Weights of a small transformer language model.
Size: width 64, vocabulary 2048, 0.576M parameters.
Training: a variant of Muon for these matrices, 8112 steps.
Each number is 128 + 24 x the weight over its row's rms, rounded and kept within 0 to 255. Layers, rows and columns count from 0. Numbers have three digits each. The size before them is the row's rms in percent of the matrix's.

# layer 5 MLP down (transposed), 256x64, rms 0.123, rows 208-255, columns 0-63
095:113133115115142080112136148107152091166115118136144105118141121135167161144176102141080152091090135156142090116109150144099140104159101152126103104120072126143143101145140109164125126141143148
073:114149125150098108092181102155152126143171132160131121126141101131118128093163088123143132078122117155095159103107125153141102156156156101124118091165128132181112124107135164103124111125125137
108:159129080090161175080097121100109127147123108113145099168122130123112096127167151101156099138124106104151116103112116146137176172140146115172135160117139108122127102129143135148143094138111128
092:138138136116134141186140104110112170096129124117102088170184128113150139098132130161158147124115160115160128081086139109097125144095158143133095083154150119108103104135124138146115113119127138
108:147165139126084131129129179108146149112121088098135123168149153155155087140170119130092124122115104126143184127118127085116131159131160140132131100088131131141066125121122147110094110138113120
104:159191098145094083130140124140136123103124106135141125133151105155105103108141100122160144129063099153121114163162172122095142111134091142104142148130120120135144161120148133143118099106104162
106:131155159129102140130105129098092146136144140085148161167105113087094124138123171109126141147137098127130149127123110194167137146157081119129132111127075126127166127106113123138156101095146131
088:142125077138128174130105140069123107178103160131135106146140119126170095099072110117121115121118101114154149112146131129119143154153131161107137152143112098090143155120134091137163142155144109
095:132138138107128112126136113134156147168113171083098128146104153084150139096104093130126110107147150184152141140137126154125145123131093146159139056101156129141149105102105105110113157106138138
112:143128127151148131094118152120134124171089101144121130137152153120151206121144137114106111118152111122148092115107107098128160158103092104130093111132115104117119177125069116143133170144127138
103:132136104164145076097134104124125163126110128168152140114169115110112148068146159138124104137169126148128136147101171102130151108163140130107131130080166144131101133093121123113103155123104094
110:196142098147145138157132154134104119126110137116106180155115116123126093098106114137181157119115087147129052101137110120099147106127122132131116138096137121156133138092147120132153139149134150
104:136137135109105108149092146140134115087141118100062107141154122113144140134107124131127109144107099162150116079102132134166127120156098150176116140141170118124156151160130126105127140197110139
109:134126122113129128117125118146125114101114167185126148098098185122122158154135095101085095106135128084118108168152118126120133129107182132115159121128167129138103119131152125154156149159087099
109:082116137099119114101176144165094126107082127132127118173133138135140137142130165128105135120128144130125174132110142142132125085168128142114107094132157122094094161148174125165118113120130072
105:135118105113173078131153119079114101118130134159108128142137146110155142109089131158145127108114179118109152195175143131140119143108124146126113127136151115125085080097135165127152116136128107
091:132147120147151113097150111106120162103127167106091144124167134131165109136156087125152139144133115162118109098116123130119148179124140131154130131126110056160090124122145057110120114131132140
115:079086103148194125159112138116135155111111134130169145144153136081138091093092117123137144154156127132173155152118109119173131111139108115139116127151083107141136117115134111108117156143117101
098:139140136127111126129099113123124141114133129140115144076167118155126130163106096142123091139175130156109124127110104058101156135111105128116154167105166124132140150129198098101154120117128152
097:108157169106121112146134145152104137119110134162140114093094137134122165106122159112093182161093162116132118107107142114144133089086128095138159119113121140159114130140151099145138118154076169
097:156175115139105128134117133146130107116126108119160160085089078157119111152154132108102103107132104145103133125173130148107161131132146068121145121145156160136165100099130107101173130154121127
086:135166119122122152111096128124115088117119137145118150193133093115138136138134089118069142144130120139088119106126156140129112142112113098116104150178091130108123182150151132167090133119157144
091:141159135160133103136138161138139114097169114128137173180157124115116156113109147119186151114120111124074137132123121134130141106082097121117115113152134133124096068124155138143076120144117149
084:158096105121181128149122134112171119131096152156077131123149119097141093112122092122118118150134158109168133131140096128093138134183121148121080106135107134152124117131141149118153175103131087
100:134115135130147168129161148133152150106138082118159100163155122103077123150144106163129189137102131116138105132068099134149113136105165118160137132079099118138117132132135125138090107109137133
094:166144101136145104103132168144133145144161121139105127145152121093105106106176095131122153112099106106098102096090169100127126138138141102170111165128144091148119093159142111133110117141169156
106:160143096133129075129136124185135139126141107130102141096131119182170130115138125156135115119130095071098134091179166135115159087118152094112106142141149133119126128153101114126143126134140102
096:136158129097102097105101131120113137106123112102084130153135113148095105143149156098130141106162151133186149123138115116150132113172149198119145122117115132159100097134095152123118092154148102
114:144160104072137083154110135105125167086136107090159162138153151100142146138151163120139150084098131124130123121121118152088120132143143138125122138085154088116142141146161164108136088126139114
102:101130147145106121128148140127150165080128093106155108100170116128131129133116119125106089148115113133172150162098138134074156120142145058083152141120151113115118116147164116132137157151146147
116:095101120119126154074134130156101151115095161099094107164131109115104111125130097159144143113118133127143179144167114160100113130147144117131159123170113154141108157101140161144073139109101133
090:076126161094141103158163120166124131144112131152086112122169123171147142119114142126161111099144158102152112100098130114163147103150120144116122098134144101086108121139154164111080119157129131
095:125140178123115106098116096101086179142112127119074092093128141137135129125136101106128145131143109102134193153151139132151119134161134118093115123144160159149136089119131110128155136102175129
104:123097122126120140131158112104147111153130119075120139131124102141111186163100150108137142125115125156131111161085144111176094136117167173135172146138113121121131104085119160129101122108139079
092:163111161135130127142114134094140139146139137144102109098067130122132079125099124103134126148147126151155073145076124160101142125134139150112122115091155151120126095139148172153153088089141137
102:105126125124156137096123127183135092152116121196127162123093124121137123127140134143088103155148137106148117094140098084137134176159141128127164122114103111149123100138157111136124146130062126
115:112144130139136120143120139143166168138162146151133147115127146147103104129102137102152139140174087125143129132174117102098137061109157146130113092078122131137126116085077123138121145157127090
093:143143118070131094110136143136110121127157144134107099131165106175129101097154127116128131085166139172181163128099150078139116155100111105155117116121130130166112117135161100125104136132121140
115:144114126110131111138142106083138174123116121119179131116108125087175114166122127158114117126117112139136151107128151148114069132137170165163172107100110131070127125128136149104146123112148099
119:125124149110107125140153124097113145132126132136146144120102137117123105190110091152101178126102099150160147173148149148089171112125109168108120098107144121107068136155148141100128114146128100
116:092123152106126140123128124120160151123141149106152150090154142116154126126120149117105165148108167113108157114079113117147109144157108121117159138109195071133098095099110119095141166145116136
097:132107125109186135083143114096095125082129144128108099131067123118125140113096154080182102135128155156135143132152129124115119114140088160140147135140159137123098133144136159151136107170145138
095:134163110064149146158129088117114128144153172155108140146106077138139159088115081165147141114162097138141121103146107101113124141127106156107141099135122144116124158130167105099113140127145112
090:130113107111145154101135133150091148131115113156152164174105114188133127120113209127137165138132153165153126118111125111125108116098103127107133144112082129153099134096115147101112123091121134
088:126138131157133102119136133146140094115131157121132184153086087125117140105125111103118148116116139189085156123128146127123118089137107158137129097176105093095189137149135134106161119109120118
125:109114124120106168118074142151125110113126089125106157112158166146110105139125109165142158166113099179092150109114117171122143113117153141116180141107118121076133149131118153124106137149130102
107:145124116133109104100107141067129183126152145152141137140116145156126086118151135106138157165141121078131149133101106171153119103117193148134126121132120133129088089147113114123108103159116107
103:143078162121128134123130110145143126070133155150136116132141123166117122124142092130111165133107087090071143146141111147141115101146132154122122097145143184103125151156143136138089088127170135
# layer 5 MLP up, 256x64, rms 0.251, rows 209-255, columns 0-63
071:144107176165105125142146101129174155109121109116122104134128133129133174107068132112150136128110128125097115083173121100149137128117167075163126110155153109103119149141089120157131126124103146
109:123085131126107110126153140115075131095153146081119105114112179141086149135130138135122153131104180104170128133140116095156129090129103120099126096150183133144145137160124112117137150141113098
090:145115116175127145103103146081152124151105154149115157120090138143116127102098156123122165144155153124072095111168116133131139129150129161124139139159131114164167122141103073125147092120112155
110:132107132159133146149109123136084135085162100136078111107073108130139163136093133148143134137124160100127114153122122138139110129158061138146103133123133164157158148163134100122155165147113143
107:125146116190097117125109108114169152128112102154123132144163103177124119102155132110144095118114131107141143175089105166092158139117160089127114106162154109148124115132106102147130122094102114
104:103135128142141114161131116104148127076113125137110093107144163145132136168090090127086111133162133129157136109133138162099106131149175127136068160125098113129149131172132142116104145126101172
087:142096153095142112121111124126122156121180108116123147121152106145108148152178142135165136136107142103106129177094130115146161094151115109147120090083144102147114111126176123098126164082122117
088:115141141142118143111068143112110146127114112161151132130146099110082107108160136161108171121151153057142132100100177101109134121085134124152124156116128165115112134116136172130127146119108132
120:133152108138116118132099110104180152105107134129108144125170127124147125106127153125088114112126129121107090089127092083162096151156126166094143154177121143121148175108152116154141130169104145
099:134096123082116151097138087148170156136141120159104124094129131161149092103136139114110166166127153120131091110127093118144118127131115148114130119160149165135105133186117156170149152094118103
097:095116155043138127096136084110121163124145109077112088117158135153142161160123145145128146163120146132117133131134089125136142131142079143152115132111104129134119102144136158150133114134126171
100:158132149124132121109148124111071129133103118074117063113190113140130110104134144165142125137110134133113132190138115119139144103118120127110133102125110115104129155113163149128149136137182167
118:130105123145135164118178144112151105071150133117120099134091150134131126155139104183158110123085124152161159150131163137121136119109126091091136114118111087132122125154102157109144173135161142
113:150122113123114144140054168100121142142090147098116157123121152123149096089134121174123145152142143151120090108133128089110134185120137133153122159118114142136116139114115173120084150113097140
104:092142133139112069107131101163151138103092119164129112101125113120166125123153103124141123126121151161122167177139160089116141156124138086125112180137133118116109119175102108143109143135138168
099:130102142162096151097113108104122101134113130172142085174110168154126107117098108124131126069139146119095127141143140171093101128143130171106135130144146153144185099121092126119130140117131140
116:122102117118120121091164135135129124101107148087092123091169104153133120137154171133110110147144177100136110121159123147143112155123103102121162158124165131125067178140115121126113146148126170
102:125151121150144100113111112111142114155141143129149142183136101129104142099102199138136158123122130161154137114157121209145122105131096117130140089137113095094103137133111088136126105117143119
101:135097121132131146154118097131128159139110109122145103151154151128130131134130115112136133097141095143140129102114041140130169104188129148131085139122121117111102137131144130099101184136163085
094:154096114126149145114107129119142095104104129164118131145144115125103091091118175095154138116106166108136175125124182098108138078141116175144142108092136136175132129123133152157107124142153138
088:111147127109140155128143112066111131162131124145122115125130159087092119139119117105139122150120109101149086153118137158133142096163141168089171154091164139102152088151104135135109145117174118
090:100158164156091108135141103151138140135112140150109168146135125179118159140073154098183130094113101106150122150122080112102134140110108142114148092111103114126155117139112114100151137114140161
087:105112110132109119127143152093099157131140099134132139151166098121104108147133163128159116149150092102103124095117158144166132114153125129124154129147071099112104121135216106115118141120145106
101:120141070159100126132137205113135162136127155142093113150168117120142137148086115142159142114138131134102093109119130094135098127149101099156120139137124106165090147163125134123124101090137112
088:113126123089144125148152082147150116111088140125142088124112092145064116119101161144113104169132124139153139117159065154122161130149100140150137116119134121123162148151182102127130139140114139
108:069141111139101137119123090120112125129135146129107102162100134114148116147117138095134128125156200090102107112144128108114085128085164146136156155170156135139118108144147109150133181141134133
088:169101155181101136135128159163133128129113113119122096104132162114116109107169130159122114165084186166139128100132175143094129098131132101109127129123130147073125112140116140118133126119094108
110:177148156134125122108107090152127169121136110116136121133174082124104163155083114148121144129112152101136120159137131120119070136076116143104140104109143162111158132116109108109125106081141146
109:193149121147110144155103101104138127105102140156120148132135088118124139153175079137158118129109119136124118142127107101113137134126118084133089133133067125143115167140135137159136148131083177
116:116123123113133143098137149148155121099144112115146130146148153103113126111133113105175108150137146132158111158079107170118092114127099087146125148128179084131196127090136115146162143121103145
092:136155118097141170133089102083151149118149144140148117083099136130155134130142123127121096111078146149149132130136128138126135141074101113141191136079134121126093161143107158154118139143113096
098:100085128167138102142148183112111131121132134118087135130158114124131112126155130161108106166131132125108100132148096121103099142139097123172135115144156143097152171197093113143145111097130131
102:163147176139142136107130092100162145099110167129111131155137143119113108150150091147121165078130147132147118155093095136147149138146106091132103103111101141139148157094132115099121136090121181
101:173136140131085142151157144108134143150145152143115093104099130149080141088119138114098155136076094151118082131139117105075099134160130136094116146152136163123096114155150148142136134148120133
102:165090116143103108082104128114161111077124117124134113156181143119098118114107117130133132095081150196140157156113132141116122125143131078149118155159102133118138115130138126125163135152156112
109:110124123115086117146132081110116112105112115158116084148191127139164138167094093134107137107141114115115123154122164133106109133133115140108165168140169100118134173127085099129121151137113156
091:121123178166176123139118118114121089130141102148131116091122130134138131140131118173161162094180166111116111109121129153146137090098130172118170112123145119077122133155115096149135143141094120
105:146104140167139146143154098111173122093109103169125117125147139124137069103133092156168115075158152155139116094147113166107140142122116090098141165131129138134098120128147132136108119165121118
122:121121102115149154123123164102123135129133145141118144169102133103080152168117134098104163132165126109101093140096112085160094112103138149119116121166164115164146139128104090120091133166146155
122:136166102143126137132106143121150152086148083144146124132117099108140138122123135168139127132132112126102082118138114119113137130091127174138126167191120198108125130125130097115080152103115092
101:131130155133116163131150161165128127083082099142146115167087121151118127130092136176115147114099149097166124133177117139142088142083094126112164124143111134129131137099144129108122123154110087
079:106142127171126168133137120083111106092110121142148128118110106153133094124087149173165098124179121153142151131122104189154113126095127134155138107111094125131145147141141107149140121100141173
094:127141127166147114145099144121121111104120128103076074095093145135134130115168132143145127121115121137131117114169164169144114111150128124131108094129156109110135119165115137128149123218109155
080:127154116137172136121089158111140123123157053146136085154138155158111141093147106149107123118135103137137142128084112106141153150142155112100158128115133110114082156142166122132122154144104168
111:103161152153106144169122118145164148074150071112079082137143118136125117159119127113145141122158081125109115153168117110094140128125125119121136174173129153134126148122115102118102135140139152
091:184129158144125077105111187110117153134094133109145108146138124143131084117126147134118067147135103145123111111143146123140171089186135134105138105123131139137130124150128142097130078140139113
105:178126108132114124117087117137122123148125146135109139116151125109136185125077155123093130125161103133126077142094092105177129133141114126099163151148144092134089149132147093110148151121159152